config = dict(
    n_head=8,
    d_mlp=2560,
    rope_fraction=0.25,
)
Each number is 128 + 24 x the weight over its row's rms, rounded and kept within 0 to 255. Layers, rows and columns count from 0. Numbers have three digits each. The size before them is the row's rms in percent of the matrix's.

# layer 3 attention key, 1024x640, rms 0.0171, rows 844-895, columns 512-575
102:123173070171119129132151120122121108135112177170154144103127087105101157164152093105129139111110127152146165155091134153097117201134132168139147146154138129142107078130111105130141136161105113
109:151080143178145122116174142137152144130135153146105103109169179153103126142167112114087135129133090119136115086162131086129175141135162132105090123120128118104126146150123128108118150106132173
111:123109165116106099136114180107124116146158157104140144070090101194120109128142128150148114113106153086142109176140084162119133174120158126124136148134135115103116137087161141121165128131153125
104:164096164132144105148129139157141114154150110146070098161156120131063132106097091139125169121124119119141092148109108144159137088153133140087120167096115123082114139114109107137122097087132195
101:143091105153095146124156143092126077085128132102100095133148129122108151148124137123122144111110086117128109125148137164143137122101106095063124121127131133111145130131145110106145132133124108
116:096154119099151146125145124120138135105136122115091103126125118112112117094120145126154181140123165136118116198111119148160136103137112117129115124133100162128120128109066131098127120104151151
102:114094086135181083139118129127158133124134102136092098077122105122095124160098139132137149085111161138127131154141108129136107155125121151083101135106150123109094161144139169100109099100154146
108:166102133145109136096100167136108146133136108139167142105105124114126113097164120117121131127117131104143148125124190131124093161140122121130152122130167140191107119117162147116157132162161080
107:126115148099172152106148145114094117180093125163151188116185149144124136090139139122126118126106130121168102120140151114135142077147116075121113093108161101097149121169113100123097121129092114
109:165118101108117068082103132123117147136157096124123116158143162115098158143127144124133119141125110102143110094148153119173131122091138153120121095105166156113097109119105125120134162118121135
107:142189142105144171114143163098118152132150139120144170128132098125124103125116137125096096171112158132172162138119156132140101136151101099168119125116127110171167111112093109124163124096150127
110:112136101114110157102161168133147167121133087125150167135152082154116097155115121095121147138081143094159142117143105142105152139156152113112149103119140150112112142100136127075141120131142096
101:132133120116114090090119129100106112148149103126157129123164197110149113117148106151132094109137138117111126079078155106138082100129133084148151168130133133176142144158113115144074155143096094
108:148141120120129150097046077132115186114137148166144177166162133099137163168147101143104133158135104126127147085115153132143136137093143152140139128126112128140143132065161098125112143136116134
095:100174153102150150112093138140123147141151134109152111161093116085118099132107113128117169113131113107117152152113123126142119136136129090175151128098119120140175135111114129121124117181110087
105:135091150090175142075124170099109120116157159151176191125148109132101119118092119080110123115142126134139119080143120149151145117096092128153132113144161148119126122143156133165114117150101153
102:120132115154130156123132159158106113109140116124110086133185108163139149143090147096086118120132135145160099136163114126129145112135116127116103136140150091086144124135132139122168105138110150
109:162139123154106131121129134123125150156121128113127107131113088096136125151082108112105125121139055126146139137147123184120140161105138115101163112140087161144142102115178163162133122126134124
095:154098091157065119143103118151117172087119097079098128147089121107136129127141100141120156171158068160102159161146147139092160143144125151140142107136085140130097137112109139136132169178124121
099:145112087125133182102129069113135128127138138177118128157128119147160121144138120143137173143150142134127171115103111122114100145119146155134145117144100150169139165119149150100112113133125108
107:112096088103128159156125176136128170132149095105130111152127148137163145119122133111120166144128121162097140145106100116128148181124094118120125129148122130116177125173128155118122107138137156
106:097182137120149172135128110118129151145151159161150186119112092148119097116183086135114070130124154180153149173102100154090099118127158126130140145127133094124126116102133130142124142126131114
107:136127141100127155176114061147124130151117170141100129160127108120132114140119126083139135163172119154145135135107141128145068093141160137167124129162143109126155102093134113116137137117087104
099:103094138168121130148140142114160100119145091149093148091098146160153137086120137144156118072140116162138112117143100105115148115143105137124110179160143098147146130149150126122168114139124151
109:130147141125136122155099079117141096128146135136131134183117091154137073129115131143127107079121139156118155124098108128144106111129141150135141134142080142129135151129125138154105128134130142
104:103122139117109119139139146143104144172141112134147132130117096135140158143101104129147160172096100142136103146147088163098146146128101077086116129125140152115129087104120087137156125128152143
103:114126114117119117131139169127136112109125149106145141140155129140132134116097142091125095095113147105113117135163138144115148112139104120091137115085163095080113148155131129110159143076156139
096:151121136138136139131146139130127115148128135152144140138177112153099113142135128134116103124092136141130128127143126113148070113112151116058121140128147096123149143103130100130165145107147076
105:134170126109129144160206149091136117133149190148147114121139094122113101109032124149102133126111126153124124150138121152139152112127112112120075150138143128124135109118141107147133098118147138
105:134148107133144129098107147137148153094113134128135134118111075087094145142129122162137148074118141175118112134097121112120123150131102107119126125175135146140128116126100167127126157117136120
106:123106160086121118116121164107129116112143090142146124144157109136153152179080149163137095143111127097139105114147112161156142160100119112149135110115152132126105115137127116124121147140082106
100:149100086180146092168132163169175099122153115126131078158153158120146124120074135122130128074133118170115101143129129090141119138116140137076141115126129130096125120169147150121088123105112166
095:115137102082131122097071107124134135144109118098161121184132140122119122120108116137123156113156090128134123138101113106156148139132108045124143119105103091120152148129097133122108142103118099
117:119120096146079161153173116120086108099120141174140154132111129176159127130123122131107130129143123149126157073157119127091154145119157147107112101146119118128174119140153127154164160176102157
099:134132155101153113137169135135151128138143142114093115104136149109111150141123131143168149159112140158127100140149122113180125150120117106136124159127142162102119139105117101102107142119125116
113:117102101171135163155137132084117137096100131107142117105146109130144131120142119127112158139138127204113083162128076128156135105110082141102154153163131172118143148088161141127166121151164120
115:125095147144101130137129149128145137106133135122125111144138153123152127104153124105150103121107100185125133147113120106117123148114152138098165149123134096130146134142179142132134169109130112
113:119127123140123076118141183135130127110132112136140128100164184133149123142149140136107128123130102119154125100145154079131164122107128129117088095088161085099128091140114123119136140106103143
104:112137165126138147113128188060186126109147151114149116075122078104132114149103138129127116069153164120093133143153104166148120114134117100133082131132118111115150131116146143140135082115172122
108:121159142146105088103151150126156121076156121116089088141096164074121092151075149113121156160153104139137120120130123179110142168123142163097180087127123126152139081154086132156157076157116166
105:089161119162107150155191114095159125076109146142094140116120217110159141109130112097123113153147064115117113103146155123131137120117094154114113146142135141104133129087189141118168170126144157
101:131129113143133169129147134130117091116136184117098132130130145170131145113148088129120153110115115110157108121149104114148178117129108123117106123148121105133155144057118136130156134165137134
110:153091108133125143104135140109128145116091095143113146128132143140147090135144110119124147146114121125124138153158135163091129142169100105102115119125150116116149123130132151157173148134181143
102:141155127135146177114112072161100162096097130132124134182101102139182102144165128144111143129150120133132140149141145106102131144173139161132115134152094079149122134150173093147099163131100115
099:111087108155136091150135124162147138092132089105126087081121164079137164124153165089111115134117097131141098129148162138114103123127152146093134115120127118116104135141098126149133103096129172
105:061183129121106139120114115088121097092147185133138131141121107153141064079111114150132142159146136143133141156163134137116146127119149185154116097118129103114166126111186088126153092129156163
100:143119165091100186107166141109127113127146166147153152114123119137140139091122109141112132082126141137137163113129109132147096133150132136150088122143117139179162096129128122117111094087139135
107:157121140144126131125138119133128137135119155084159157176167103119116086137133116136115128177141080128132114122111090152102125101105099117150101141111102130167131121084147154154159134130131137
102:089120148106156105133121089161115138142127112168140137105109125122115121161151149112152092103107172153104150113088107115084103129125108144144149125150176151107104114116142124148095102148107119
096:138112179081136068079070134133119157156115138102135127113094101135129111129114169128101130118075174069133108105115109097123135126135089105165131073118114131143116145115120122149114125155151183
119:145120129125125141118156093109125146172143094177134131180142163128129162106123134102126102156168129176179126084133166107132124119123126138133129130118147117153145104141137085097087148100086168
094:118141073171118163118155134117138085113128127138137136108173147191138122116124121122110138105132127150133128115143160093167105077112166146108121129155167114106106149111143114064175129140114105
# layer 3 attention query, 1024x640, rms 0.0171, rows 845-895, columns 512-575
112:126084114137156098135125142114169120085128100164107148132121161157119145124178112085098142108111121142168138091178138140114125143115120132161110133141139128095118149157162148128108127112138135
113:134102124145117105146119112149124120146153117147130119105098116140171125117137159111162189138136132096118086150162128092141159151143162140138134158107127182124123135147128153096184131159121135
108:145111113126144115108139128164130105139152101100100129141141147128110136105111111139144098104131127182116094120097102096136139085134107152142126153139117138114146139115107131119089108100145182
102:126098088076111119112100151130111125088101135078122142155099131135142119129112100127146123143095098124151137109150144130184092156122131147134131096149123139147131129118118128119158137131111133
111:132151156182147110103123144106131141104166159114128117098128131133140134115117162152136152110133128127129123211128088124159155106145119133107094108130117171104123160110092112096148135089144162
109:132091113139121055116122151106136126133151080160106118094100098123105115159075141141109169148172172183123131116128095093130118158124141140084123132149131146162119120103154101141095104126074137
111:125095116155149127074159162142127132093116150132164138133111087099139135146150139140109184154082129123161154118126163124108110144159117140151164148160149127130125115126139088130154097164151052
100:133161136102143144103128144129134150111132129199153160113098137129165148103147142130131125103123178109160121123163167125141137151114120083140114102168127115095128096189111128122115130152106121
111:172103119100113096109125185116103139109153083109134112143134157112106129077069110119121131076116135121134153105157111098131143136114159108107153135112138139151101102124102143147114162142147146
112:111168147151165167108136154079148113137138155131117153132164092111173136108146140147113127133121106157135149153156136171154115112148105069199109098114098102125172146106094108090177138131111115
109:112132118109132185097152112153153130134159136107162132157128146104144090158148118113159128156122184082128121136164098133156147154129150136121131100114163174117116165148108117133146171147145161
102:091142096085129088113134127158138126074115096124139113181140183077153163115139111140105091107124120097114136087073167109144089093120096138136161091088107057137131087122139123150127133163123151
107:129129146100108121137119107137093167160110146147145169179156113139127173101147122122119104141130147108130178096147127124121139139107142147186179143126116151151137169059173096125103119139156163
094:095158141150139154107152138172139143095136137110155080113159142092133117100152133125143148122136077113125096140105109146135098102142136129151115111110083079148122137151133130107156111152130094
109:118130113110149129099167132110120113145149130139160145127107110115087112124118111064151125101136116077155128100137188141146147133102110132153132113133141126086154117132131144139151134158093081
100:130113101144115161114067153132164136119163096122133126096132131146143071135107120128105087133143145149158112135170126128158123146110118125105146093168106090086124139152117127139146089119115136
107:101134127111079131113188151139113139160120157102153127170117115106104161166090085148126123094105088121148194104106130128106122125172116125097116120109120108157129102108157143158164115115132097
101:124129143148078155143135129138108129117142123095120112143089119159115120144120117180163146148109093125126155127133108113120118092139142128107117126149115138142075149083118096132102166111163116
104:099141153134143150115145071136109143123116109190142119147144132145139105155129149147134160113142139106124188143115136123138093097103141168138166099096107165133120181103155140138117096081146081
109:125124095132153150130123138151140141121151170139086128123133121141109136157085104093127169097088142158133142157125080101119113142100147112082141166132133138082168128165154159117132115152110131
112:091160137114132134143129057104143175146127167155154160122131133150111114162161152119130133147156125129123108110103127117115153102150128117167159149109145150102160117130158135142181138107090157
111:103150168136151122124115077133103167109062141126103130147127166089149134131116122098153139152139126163108148110110118146117106091148108156141133108142128107127130117093110083092148122130114118
102:138102124156116112129121117107136132114131068154083124142116153139155107129102128136120128121126119163106116113138118108112101122140083143101123142186146137150168074170149155159115138190130154
112:140150163123109143168114066092140118165120141156120133133131150161126111115129130134150110109164155143157115094094107143121136106118127130116137156094114146165158107130168187147119146089109132
104:149086173133134105136123127130134146111132142135142109145113127132157125138095112155172148116078125146169125163136160127049171152157117091107149127164142131108111093139105106137112137143119104
108:098131128127130099130113162123149088118138132136132108165135128156155113145148142113090093133123167110137101129164122126147179134139145143142142085117121096128133139144109119115185144081107148
098:149116110148126079106125147116132112150115156143113155139141099133140120116124101168116103112119146160124151129126117127124104135145155118136097129151113127137151145107119113165142122095064103
108:142088145115111128143131110107150114159132155153109118149111095137153069136084137126106121126148121141120146165110118178138102136122117145128075106120109131103136123164116099143164122138112116
107:135094120123114169119099100137155125103094131164110132108120118115077110143095118150088147152170147160135140127107089114107142165109081093092126123157118145142113126116146135144153135106143106
111:155095138046150119131151155124159100093138110108133137143119141099153158147127124107129070127112122138184122122151157115134092184111128117127119124118138094115132087161120146141116157172083148
105:164130125158132084171094159146115106159174121129087081152151134122128102127067116161125084112145139156122155111117135141143119169079132148096115119141142087123126132199156141136105121129129144
098:133141117089150144126130114095097160166135172108125110132144127096098127135144153071083121085122099133165121153112117169165153163144135109148126102101101116105144152098150131080166143109137161
116:101146128107080125146117134125124132112105171141136118137133141171162122131138115110125136133143117079169168081133130133108131125109125164110125094132105104179127115148113146178164156128127124
102:141121149110144106115168134132139131133143142133122154062120120107129177142128127130130129088116136195147128173150110121143124177132156125124098133132109097119144124122110105094079125084120110
114:141122146169126150147138135108112140139126134173138117115104145137141109137092111168130176133099123182162094111086094118137115133154131120099141132143147173135134115151134170150151104126129144
111:134161166125115108150118126130144142095111158160111127149126139134133113114158139121134098101092121136128147100125131143137110145120138108124137156145147116123123107148174146165114155135099086
115:162124138134109109137101158092145124086134076179119106147141198151135088112131088134082136124141146121124113123156133131094144120123134117126124119134144125136104086148112143110146180150131160
107:133163142159147132120108125082177138125121144169147114074110085137166110134113137097129127124155142150155129131138119140156132113129120124133083108162122146108158125135129111123149107134156156
108:167122127162123115154135168086138081106164103131115075142168189119099102153090124131125132132120133143181156127101121161138127130091124136079115111082128088117109126119107142143147132133154140
104:113121141172109101137131153090089128113077144150107147159118149144156140112144102099124108149101092131142149140119111122121097135135118157126114125132135128156112132116129103134154135118162090
108:129106140132117148151132138108097115154128144174089165132170108139167124090122116138099115142117166142175108132145101134134148161107156139136124110169123151139131143143124135127121097133131158
111:135078113122163105130148149130099115118089138118116128175162116131129118127118134144132158122108091115149129142145130144105164131159161113113117135132113105135120153118115087114180119122127103
112:100169162126136205172127076149140173137106106144127168146131122161113138149167110110116146135098108122131142127143116160119111128179113096133153144131116144118126142157170128166100111109105127
102:126113127112123100130119127121135138135165109125143147107089125137159148132118131111135161135141109165136101107139166127099130126120124126104150149153110123122125153059121141138110085142116126
109:089137148165110154151147140109116090138133180149138124127139130128172084115126163095128137142179153128106131157169151125110172122124142135122102124110123115102122186134141068116159133082159134
111:086138158152113139113159105131151126144131113175157117116129138098147112111137112100138168108149127105108130119117123145133139111130117124139131122136127146081140125158126115082142105125104089
106:116154108114124158153144119140125145122136194105127126156176120120122135167115094151168137138122087100112132125126125114103101090156116083145109141084136144144132129093144098121172130141138165
109:113153112110147092130107090185095144136100139141098120149115126130100196113162118101157130132141175125107103113102138075076121091110155152180156148134172095146117119125126141164111109153130132
095:113122109120167120104166146130114127158118128123159114106152144120120153132142129109158144108130134084092093132111132106124137106098113132135121142110144134138125150135118118101123132122170145
112:109091150131127129116118146113090160142132100142113149151128121139122145085108128105093091116097156171135173119117139153121104143146087135164122098158126107147131095153129084122077105130080092
098:111107117131105088141089129127124102131078126142146121127122128115134074081130135122116112086122120138101135143160134142145103109106104138123129105155109124184148124157143110150116145165109113
# layer 3 attention value, 1024x640, rms 0.0127, rows 768-823, columns 512-575
101:123084147144198139149097139124159115080121075131109138159145110122133094103089131125111165160134139150115122125125119112121130120110120103090138163107136144147167118138162089118160191166178111
094:152107161085094149135145124105130156119147096128141171137146116134161104113081118115156145125106139145136103163145126130138115073104173116145153155109166138153179129139116105117078161085083168
097:143140143112136137137102105139137139129128135134110136141129113105103137127140072160164126148109081132149153097142091121160127153088145116147088151141146134116123116106090157118118130136138089
098:113145117162090169154119108124122102138140140100160143088141148127169108143118120114128128130145124130125075127122137111137130106159148167169151109122199101137152149081144127100140189156109135
099:114111117102117156147146126130126123177131127154124167117115162126160124127120140147112170168119174136174143101128136175131131093144158129140131095108117167104167123175109094128151141142099133
096:112115133113106112139127096090131126119168110172123128111119117116085131152114134133099079155111108128179135121103148107113090133115122129143092145158161091127124123117125117119155119170095145
102:117086110116144114118127139145139095155136094132142107116142111114112086130135153098087096069150100137131122114093121130143144143120125099110099113112124096112134117102156180120095158180114089
096:114149125093123129119158148130100122123124118139158155172096119164137095125127135108126160115101106177159084122106132096126158130098162146119160154123094137104137167146142167170113137132137106
105:132099124125089115106128096131140115105120142130111124113108134168132087093082066092099138093126120121120172124116082141130154143153110181095086126086136071123124165130119179082162115162105103
097:116156128155133105096137128153173091142157138128152126112141162113103101145122172163052132122129140108129145105126106108111142181099110171134097132098102135119092122157110087155116105153136116
098:156108149093158120132110176108115117119130132111116124134104140166138099141136125145102144121125181134112123149143129120117156126152171094139138129149143111166090072121134140152127136158127131
097:099110124160104122136130094150144098174109105124163155124151120136131142164131111132103130184119122115169107146158104132129144064164141151144124136116112119147116125145143111043130113106131116
095:138116120156108136136124108127151093139101096108105164142111105126183134159121155140122135109072112140123131182126088141101146088127146122176124113144158172161117082137086131118099154130065080
094:121137135145148133113119126098135148097117125121138125108138111138135152059112183113114161103107136104114133137167152160161133137134099128194137139120132082114128089090136105155172139168119124
107:145094134099077095163113106152113099127136160119108121107136127078121120098126125088092145119125143111161146119102120111135121144129180130161102108131139107171187094135072161129114099120113170
094:077111126128150107165117121142168103099113113144158163134127139120169118107130157159118139161111127108110120144145141158139113123103122195134087145132156091134124106085127125108161049110112168
096:111120116152124150116124133130129139128108131089167120130133105112140163103148118144156111137136143131124120157105135107153076127098183134098125142067118106138099120139142094108125185145151072
102:124131172135176166149125137129111149130094152128129092115081161076107148191132128099171135127141123161129095099123110092106126135137108141135201142158170120151118120149139121133069095146124114
098:128105147126176148147130138109116138135115092134133102106133154129147079137140099132116114115134096131115131157163105150151124136106146091125104108119136147136124136107130097094109141131130159
103:083154148124153131100120121114144111135156142082151101156152161133170184154106128155102116176158113149118164112159140105116145151134131081121158134143129146134089153117153151117148142134117121
099:108143136124164134153120150173158144094136118145111111164123121109091082157132148143106133146123113147140126106168134109161113115139105130104112120132121131149160170154090092182108143084080113
098:163113138147160151128142151112122138132135117110144102094114089118071111089098127108116147115115140130130092177127144093181080142137108152103132135126136129130095129153151108099090082174160114
098:147127114123119106141144117123134150109133131129116143146081127098102149123124142101158123102146151102138168136143139146124111177128121140154154133141115148157127128164119125136102107155108105
096:140109143165130144160100123113150144155145119092124166097121139169141180144151084134119121095117097145128167131102099109129172136143129147158146102123112164135163138139117101091129151092115149
106:115105129122148125159148173131158106084149080157111115093106120113146132116092106105078139121120185173130093125147097104113072112121125129146086122104114128116150138122117109063112130138126163
098:149116118189150131113130116115101098095113106147105103185102123109136122134159148111131106137149118109137143080146164126116121097088116142134086123112111141096176145110069145158105144151119117
099:113135137100103096108130118144115145123126123133120107117082185118139128082161114161182129133149131083104094137104131151119147156116115157133066106124144132097138059121140088144138102161098151
095:108134117112082124101087120141136136128119130120122159133123164139123133097138103125067108156109090145133141110101098121132153174167133123152097131136146159138118112092177142106127152130125102
103:135167103140115115149160128123144138157122148091124105088151122142097140090136136176100152133150103122167127115112144158094144142160130154136146133148169135146093128177128105129090102105134149
102:104117134150117130129122107129130135103103091148134122137125065148156124100121090116140132131184151094157147150136127101132097122133232151151137170131141085129090167163186148116142137145160133
097:105067114159088135104137145139116149127130079136161159146104138134114148101105086136120106170152154137160145159118119113111106102170085121139150118165110118168127169066159101085110130106107125
098:132101128083117127154105154132130120157124124149135135123091158133080103148133138168045148115131103134141122108149165140126094064134112080110118137118140120114144110118143163147160078081165138
105:107109158105109127145140148112145162082133093148128145129109125089121138156101114148128144098105114149144162123154084143097092135159167129133136123082085167145142157094157046105149162103139128
101:136139164119087140117144117089105136130125117167148110122067090125175118114159121156172153169137110150158111142177122136085159119118105162122111140106145166159091175151145119134106116120095117
098:124115148112173139135141145095134131168145117119090122157098120130125106102116160150124125114109168143159141106143107097150124187116113169121136100173129115131155140138165144147056095124176114
100:136148145116134148108121083130106165135136138120159128122147152126169126124116130120155164176116092116109124159146117134158139151106100111174126116137110136132102061128097105081144107082134142
099:132127121184107114131117103100113135144107131107102091062109125181168110147149133163154143138162114093067102116179148138133122142094136124119118119121124190128141115133101147158158140103128095
101:111137138131157085112115090138108079076135114137146111145118116102161097129134144108135138158158131157136113124159120158159117140112124132160124146148160126115142127180178102138134118142137147
102:126135099121146093114123146170140157069156132107116151137102133093129087140112161145134127124125065134151139106130120154132152135119155119112100139131116112095111149105076130114139129114087155
101:128123122149133126123117116110111095137109110061103130121088168142136106130117160169098119130084109108156100153162107169152123141139110141146128134121114086128155154157167109113150137129143126
100:120152124126090134099123143089167085111161124047113153115113115122104161150117100159090137154112128148122097091099088121107121133129114159119156101123129151095115094073129192097125091133180152
096:137147139131143150122137119142103125167126154107095122100145126115156120120143128127100145121105096129142096121097161123146112119148122097126115156139129131134161167097185126128147131139120112
099:133113159131148145126103113162128166098140108115146119183143158158110141137098139081166087109091136111141193104116104137090131174127148085165132117132112145154122087126087154126151136168093172
101:122164089117129132134115145156111118128078185108113110129131131148121123138111119107120159130137132161105124121109118145144138146166132139115176083117130141150106190121135128123113098107059146
102:156126104137123132116165108121111161080127088131110095119107133084139138098105117145108116131140146140146143076142149090124134161155142169132190107114121111099153136133142176118144104141174102
106:087145118128140136093139139150132160128113126108095136125123131100106147105120113125135138122108158146129157124151108116126112121178117087173115129136154145125117153104126080165096146136146093
102:116148123154185108118144132117128113138110152166121122120139107081149134139112164125101152156169183100153122135107116176152134180078089103130164088130150104130135128124117111112084122167122142
101:104094107148147109100113106128107162137155111100151107122100097084162115164142127142101095135100098120105172083117120091107148126082102110112115107125092145094154128134114112160094133135171120
104:115155170097105130141121129133147121148139116131122139128118181117069100142111148135121125131115100150144112135113139142094155147113137130157107151136126132110132141139114095131112121147099125
103:119113144176109126118095094129113136100146104110159101109136115140149143108160114084123133149138113076130140141188156175129136150142104103150115117089131107148097130170147113113128157110117094
106:155138126134151124116113148081114111141138120128134165128125125138150135105128101175110149143117138147124108108146128122149137129094126121118162139122144107087119139106095196141156092156089150
099:123127113117152178138154133118093176137112127117171110112137152092120113139110192147162115136134151149141072176117127075104098112156099116131101108136092140136143053154125121131100154151082162
098:073141121119156163125112083180159088141111127086136149123153109141162139114103176130140179133162119076105127141178154206125117174133101111084114111128120132061125129120169118134127095130102130
100:141150131151140108147128114112169131047122125086111120101099123137120122195147115124137104109127116137140221126091133111140113132071146071075123140139150094132105119102107155148125105146109140
100:150122106168113126088106115145129124132095172166132152115093154116142140132134166153120117153081138143116131114121133149103188182096155149150158140125118153146098146154127159145140117165091089
104:102155153105151116128136095136126132120172138131147134165123148127139105123142162123193132166138114131146084165113127151125118154077136170143116128180161113121153122146113095103119134167165126
# layer 3 attention output (transposed), 1024x640, rms 0.0178, rows 768-822, columns 512-575
100:146145073103059143146155137154077165206154174102133131147073144117109155170113149144126120140122136153104147120106161122129100134145095160153108079136103104112124154158091168130086084104088119
090:135145118111091125095100154131123092168138161106117114090100126146104149135123150130134100158107122092113148095118120101173128122139129116138091090105132099078099114112130162128148110135162111
098:118106104140132125108126140127174134119127149130178116123100158160124135170150138112096111122126146108134090124130174113095132117143096138108168116131109126143074104131171127128162109121141105
098:103148138097145089119199126143116141082157094140124152122132114135097105123167132117107140153170142121120155162157157127105138130081125116129118128116093141165101125143142154137143067122116128
094:135144142151139127095095144154145111108168120103121135099135099129114115123141113129151125065090125134105106167120119085121146146123138104112133162111137081139129153086105167142128137143157127
094:140152117151136128135147175163124103109115142112157142138104143131159118090134121153102158109144093171129120078134106147138140140162099118134151113078113187145145142139135148116119179133146126
100:113119138155128169125150091102117154141136158102157130136087156133112160146140098130183174201144129106114113163171128139133121115133100145119142126143143125088069135160127085157098098087124129
094:137111113160140142092142145137147144125124109090138120099146117094119110129140139157109120141144172119113162137156145173148098125120130079142131113131137098134148077077105120114157134161137105
101:091096109118152130117122115123125156143134107131156122143116150128119157168146156157141118177115124139129100122143197075153097109117127113144156140175160137071104119129148110145104120084148103
095:137120139142120136160133125150106135114115096113135169181094121155157109134146120147150121131133093153127124161143156120142130098186155101134172125124188123129140131122147155126185151090107117
098:163121092142104133066156123113110112180125119125125100139120153079147129109116142144137103121113098157107134117110140112164064157115101194139103117110091139100169177162098137117096109117166122
099:181119131111138143126123155116132159114122195120128130130103095115130134128102155113151152097143130169113162120116121174119055179123146166122126136140158163129135116089102106171127146175132145
094:138136140078136094107102141123154141109151142140094094091169158117059120080094104114122119130136147152119128121134107118166150131132135114131089121128096128116150147136125136123150139110166132
094:120101135110107089123137097104133120128175131132163112178152150151168135145134074170136111135165131141128093086067100082119106117117147154089103104131139143114148171144138139141095130084154115
108:139115104107165177109140158115113187146129132129130138137132127181121128143106140176131101152136127144097148149145113111122111117093110116110155137130123123077106159129155119161157151119123109
097:160140116085132147141127148124079140145137133152120109155095091094132135129098106103133134117149124143158149094113120145109148152173142049167101119148114152143158139161105137137103210128122115
096:119144174128150113103136135116086140097109131157113164123126149146111131133176118085123163143129107066160112107164146165106176080187098123112143107177146146161128121164139157103142034147108179
102:076163111112085099117137141186095141125149075133144183133157119140148133109144125157100132102104163086104162123140138164131163111136139112113067123141076133133132119107124111129168193133101134
096:146144106129080144114132152148149122146116162104131129136124102109084147141109144110117118109119169144116127108092139154130104136165094144133148086105111129147135111163087141129110111116170125
098:121122111116145136110162106141134149162102112133125120134095124150089093132171165115135137103119109115125093121092137135116073074144104183121150104121133148175103134144117132145087116095128159
100:091163122124108127129115118152128146161162185099143147108134123149127144102136110114147145113109128107103128159096099133115166171132176109152152138061158123112136116088167123095181070176184158
096:118146133110127123123159120144156074131150145158130149162173151132218147165151131137154124109133133133120182097127119168077165101121166105123109126144144131130186095098120149147148200123089130
095:132139144144134130140115128111127137161124154090088156116114094123161084150154120169100136151109088170143127136075131116127103073149140103126105111088129130136128159070122120099129112090137137
096:166134115117136120120148126130131139127150133145114077145116161080139057105102174125146131171150098095123137109166159128140105078162152140111146112141146116137152091140139155132154105156104115
105:128138127107094136155093108137082146161126191126161145130121121163119132154112135143179095149125090094088136133129183156140139095132147109126154138084146102122113126165143162179137117125103121
095:122133144085111129150112131126119165097122111138127138083133104129111164102102120147110140132113128110091103200115079098133170155151094104122134173158122089130089132144172133101192133115159133
099:147136096160184129110149126123161079123153142141135148119170124148179123155127146124111117111102155157178132115130144140137094093110159112109171140152134153110175151142126162123110175106131138
097:150133111142131106122168130081134105112142136104111087127130110135113103139144149147165158139172118129126134143151144111142115107130143158121154107135117110076090094188080115122122115130170138
103:117112154147135156118124124137139094085113105163140138161109134118149118173154121066159117144146116141113142121155093095127105127107126129137160131143107138123149098121122118113158167155096141
100:146130112116100102102130163104107138141140164096120152161135185125129138150132158126141099152112102146175137086141121116135146124123032108080118095177127154119148079120096125117099132117097098
095:090146128127162126158135128112145106133133164148153107149106120175129087144156178153124122109132100124126097115123149104153086119092137146102131156104148119094139115130141153175133087124129116
098:140126106177172145131111094140146128108125115107111106148153111147175112106133146086160098140141163126126140119112123100132131158091154145131151123093118126146111140128123136118067183115111132
107:119126100145141117146131132152111129188146164099131114119148122159123106133141148115111105145116156126077082115106141126141134150140138142138136121113130117145109114144117168107151091151131136
100:102132115087159099124116127125167106132152135119105130120186183125115121121118132100121089085100133137106091106081175132191126111142113091113131113134113119073158116125095156125128136085136106
102:141136097131096124172120104166135147109128115137162139137144153103105126166116108123121168116134091145124115148117163174098144071123145082127102152109143123144117138109107116116192167142079152
099:132099123126115118157123147102153096106118116178118125111126102116114118137108125135112108082127194141158111102113090145074102107144162162108121121147161174107129189116166150161125166127106154
097:082124128075157147097150162109137107101134125131099150117162129071129114116118094109135113087101124175134144162066149110137122137122097143147140125179135099101148106168138119098095154131153139
099:138124125108092126133126130113120141157161150128133174090166119179124139116131130142126130105101185118139116112057110151139139090140143100100096096122118109127133121095088117131109145096109118
103:131144147158141160124116127135134096180123099116098105141093102157117126131118092096116115128097179090140121131132102079150092141151120105125144130091118152158167151156127149110132125120117113
099:099107121120115111115182110100144144147149143155142112128136116125097110095126102114120155140150158153155122084103142106116125121112161105142097136125106177152120148099130169119133120146106137
102:148103125150164128155150082157103133129099152172098089132096154129173110102137128141184149137163101130122180148140186151123153122119137132139134115176110151150149142182116103117133150116122106
095:137099074153135103115144133126138116091133101171185143124120134151088161134140150166107125112164154124116114161129123108105110119166146161146140093106121128122132118179074129135118132127127140
097:133127142118108090106144145134145112177110184123117149086144103128166122124136136142103173151132099139124112141112132124143132090105106158107129134125095147131134179095157096151112102097152133
096:084150120152167116134149119133148117094164054140150132138133120086099130111125127137121133136155140097136142160149127095101154160128120131121099128134115111123140085102116096164120184142141149
101:112139130111129125122138099136144114154125179115110161153141126168107105154147105111130164098140107130140156197129127180150166112106120098107098163146114106153120132131151114120140140133090138
106:153110115162152126140113119119146130141140125146127140109150136144127127145088139134131131094119104107124095123110085119128147100087123180103128136116112138112139096149147153122163109131122145
100:121108122123094130134120130115099147114143071125133150142120151119124127102122120151133112095105027123119164141163135088115134106149125142130120150141137121136170113131157175130169156095116114
099:114125104132123142153144156101146116120090135184146145120142166129099148103138120116136162121142123132085092193164175132138152124122130167176157185150123102140114111104143122115146129116110148
104:143133110163118112115108124121112142122132144083117131141134090131219135111176121132142096141144146137074130085106135106148094111123106108125140093108135128130127104133135161109136118116143117
102:138124145090134129129135135078172079161141140129117112130123129140133069114125129149132109145123166145143101095089118093142115086127137132104155141137104141125144126106107127125121090114143157
105:102114108144105108121110067195139135101113119114133090150123144148089140149131121099155118122120106102102124150130152103127133153152119148146133144113107148163118127164135104134105135109168130
098:139146138153085099149111136123136089101117135146146147122133126134149144105110078151098141115158102080099120072142099174121163120125143140094111108109157134135123205114126133156161113125133119
093:173128120142090100098128105113105127131138145135133126145125170106094120138112112140100097099107183110155134091099097084133156109121157135144109094139143138129140153173092122140114193110155120
100:142083123115123136107117103121096141169100085148128108148131131116142150080129116105121135156092149121126091126140125145094151155145095141150110120130085170107157169127130118104103146132164125
098:114143135109143126126127110107118132114160103085123109125123105082112123131135069119106148078150108119133116131137132119150099098151078132111075120109135113116144124125112096106131151099184135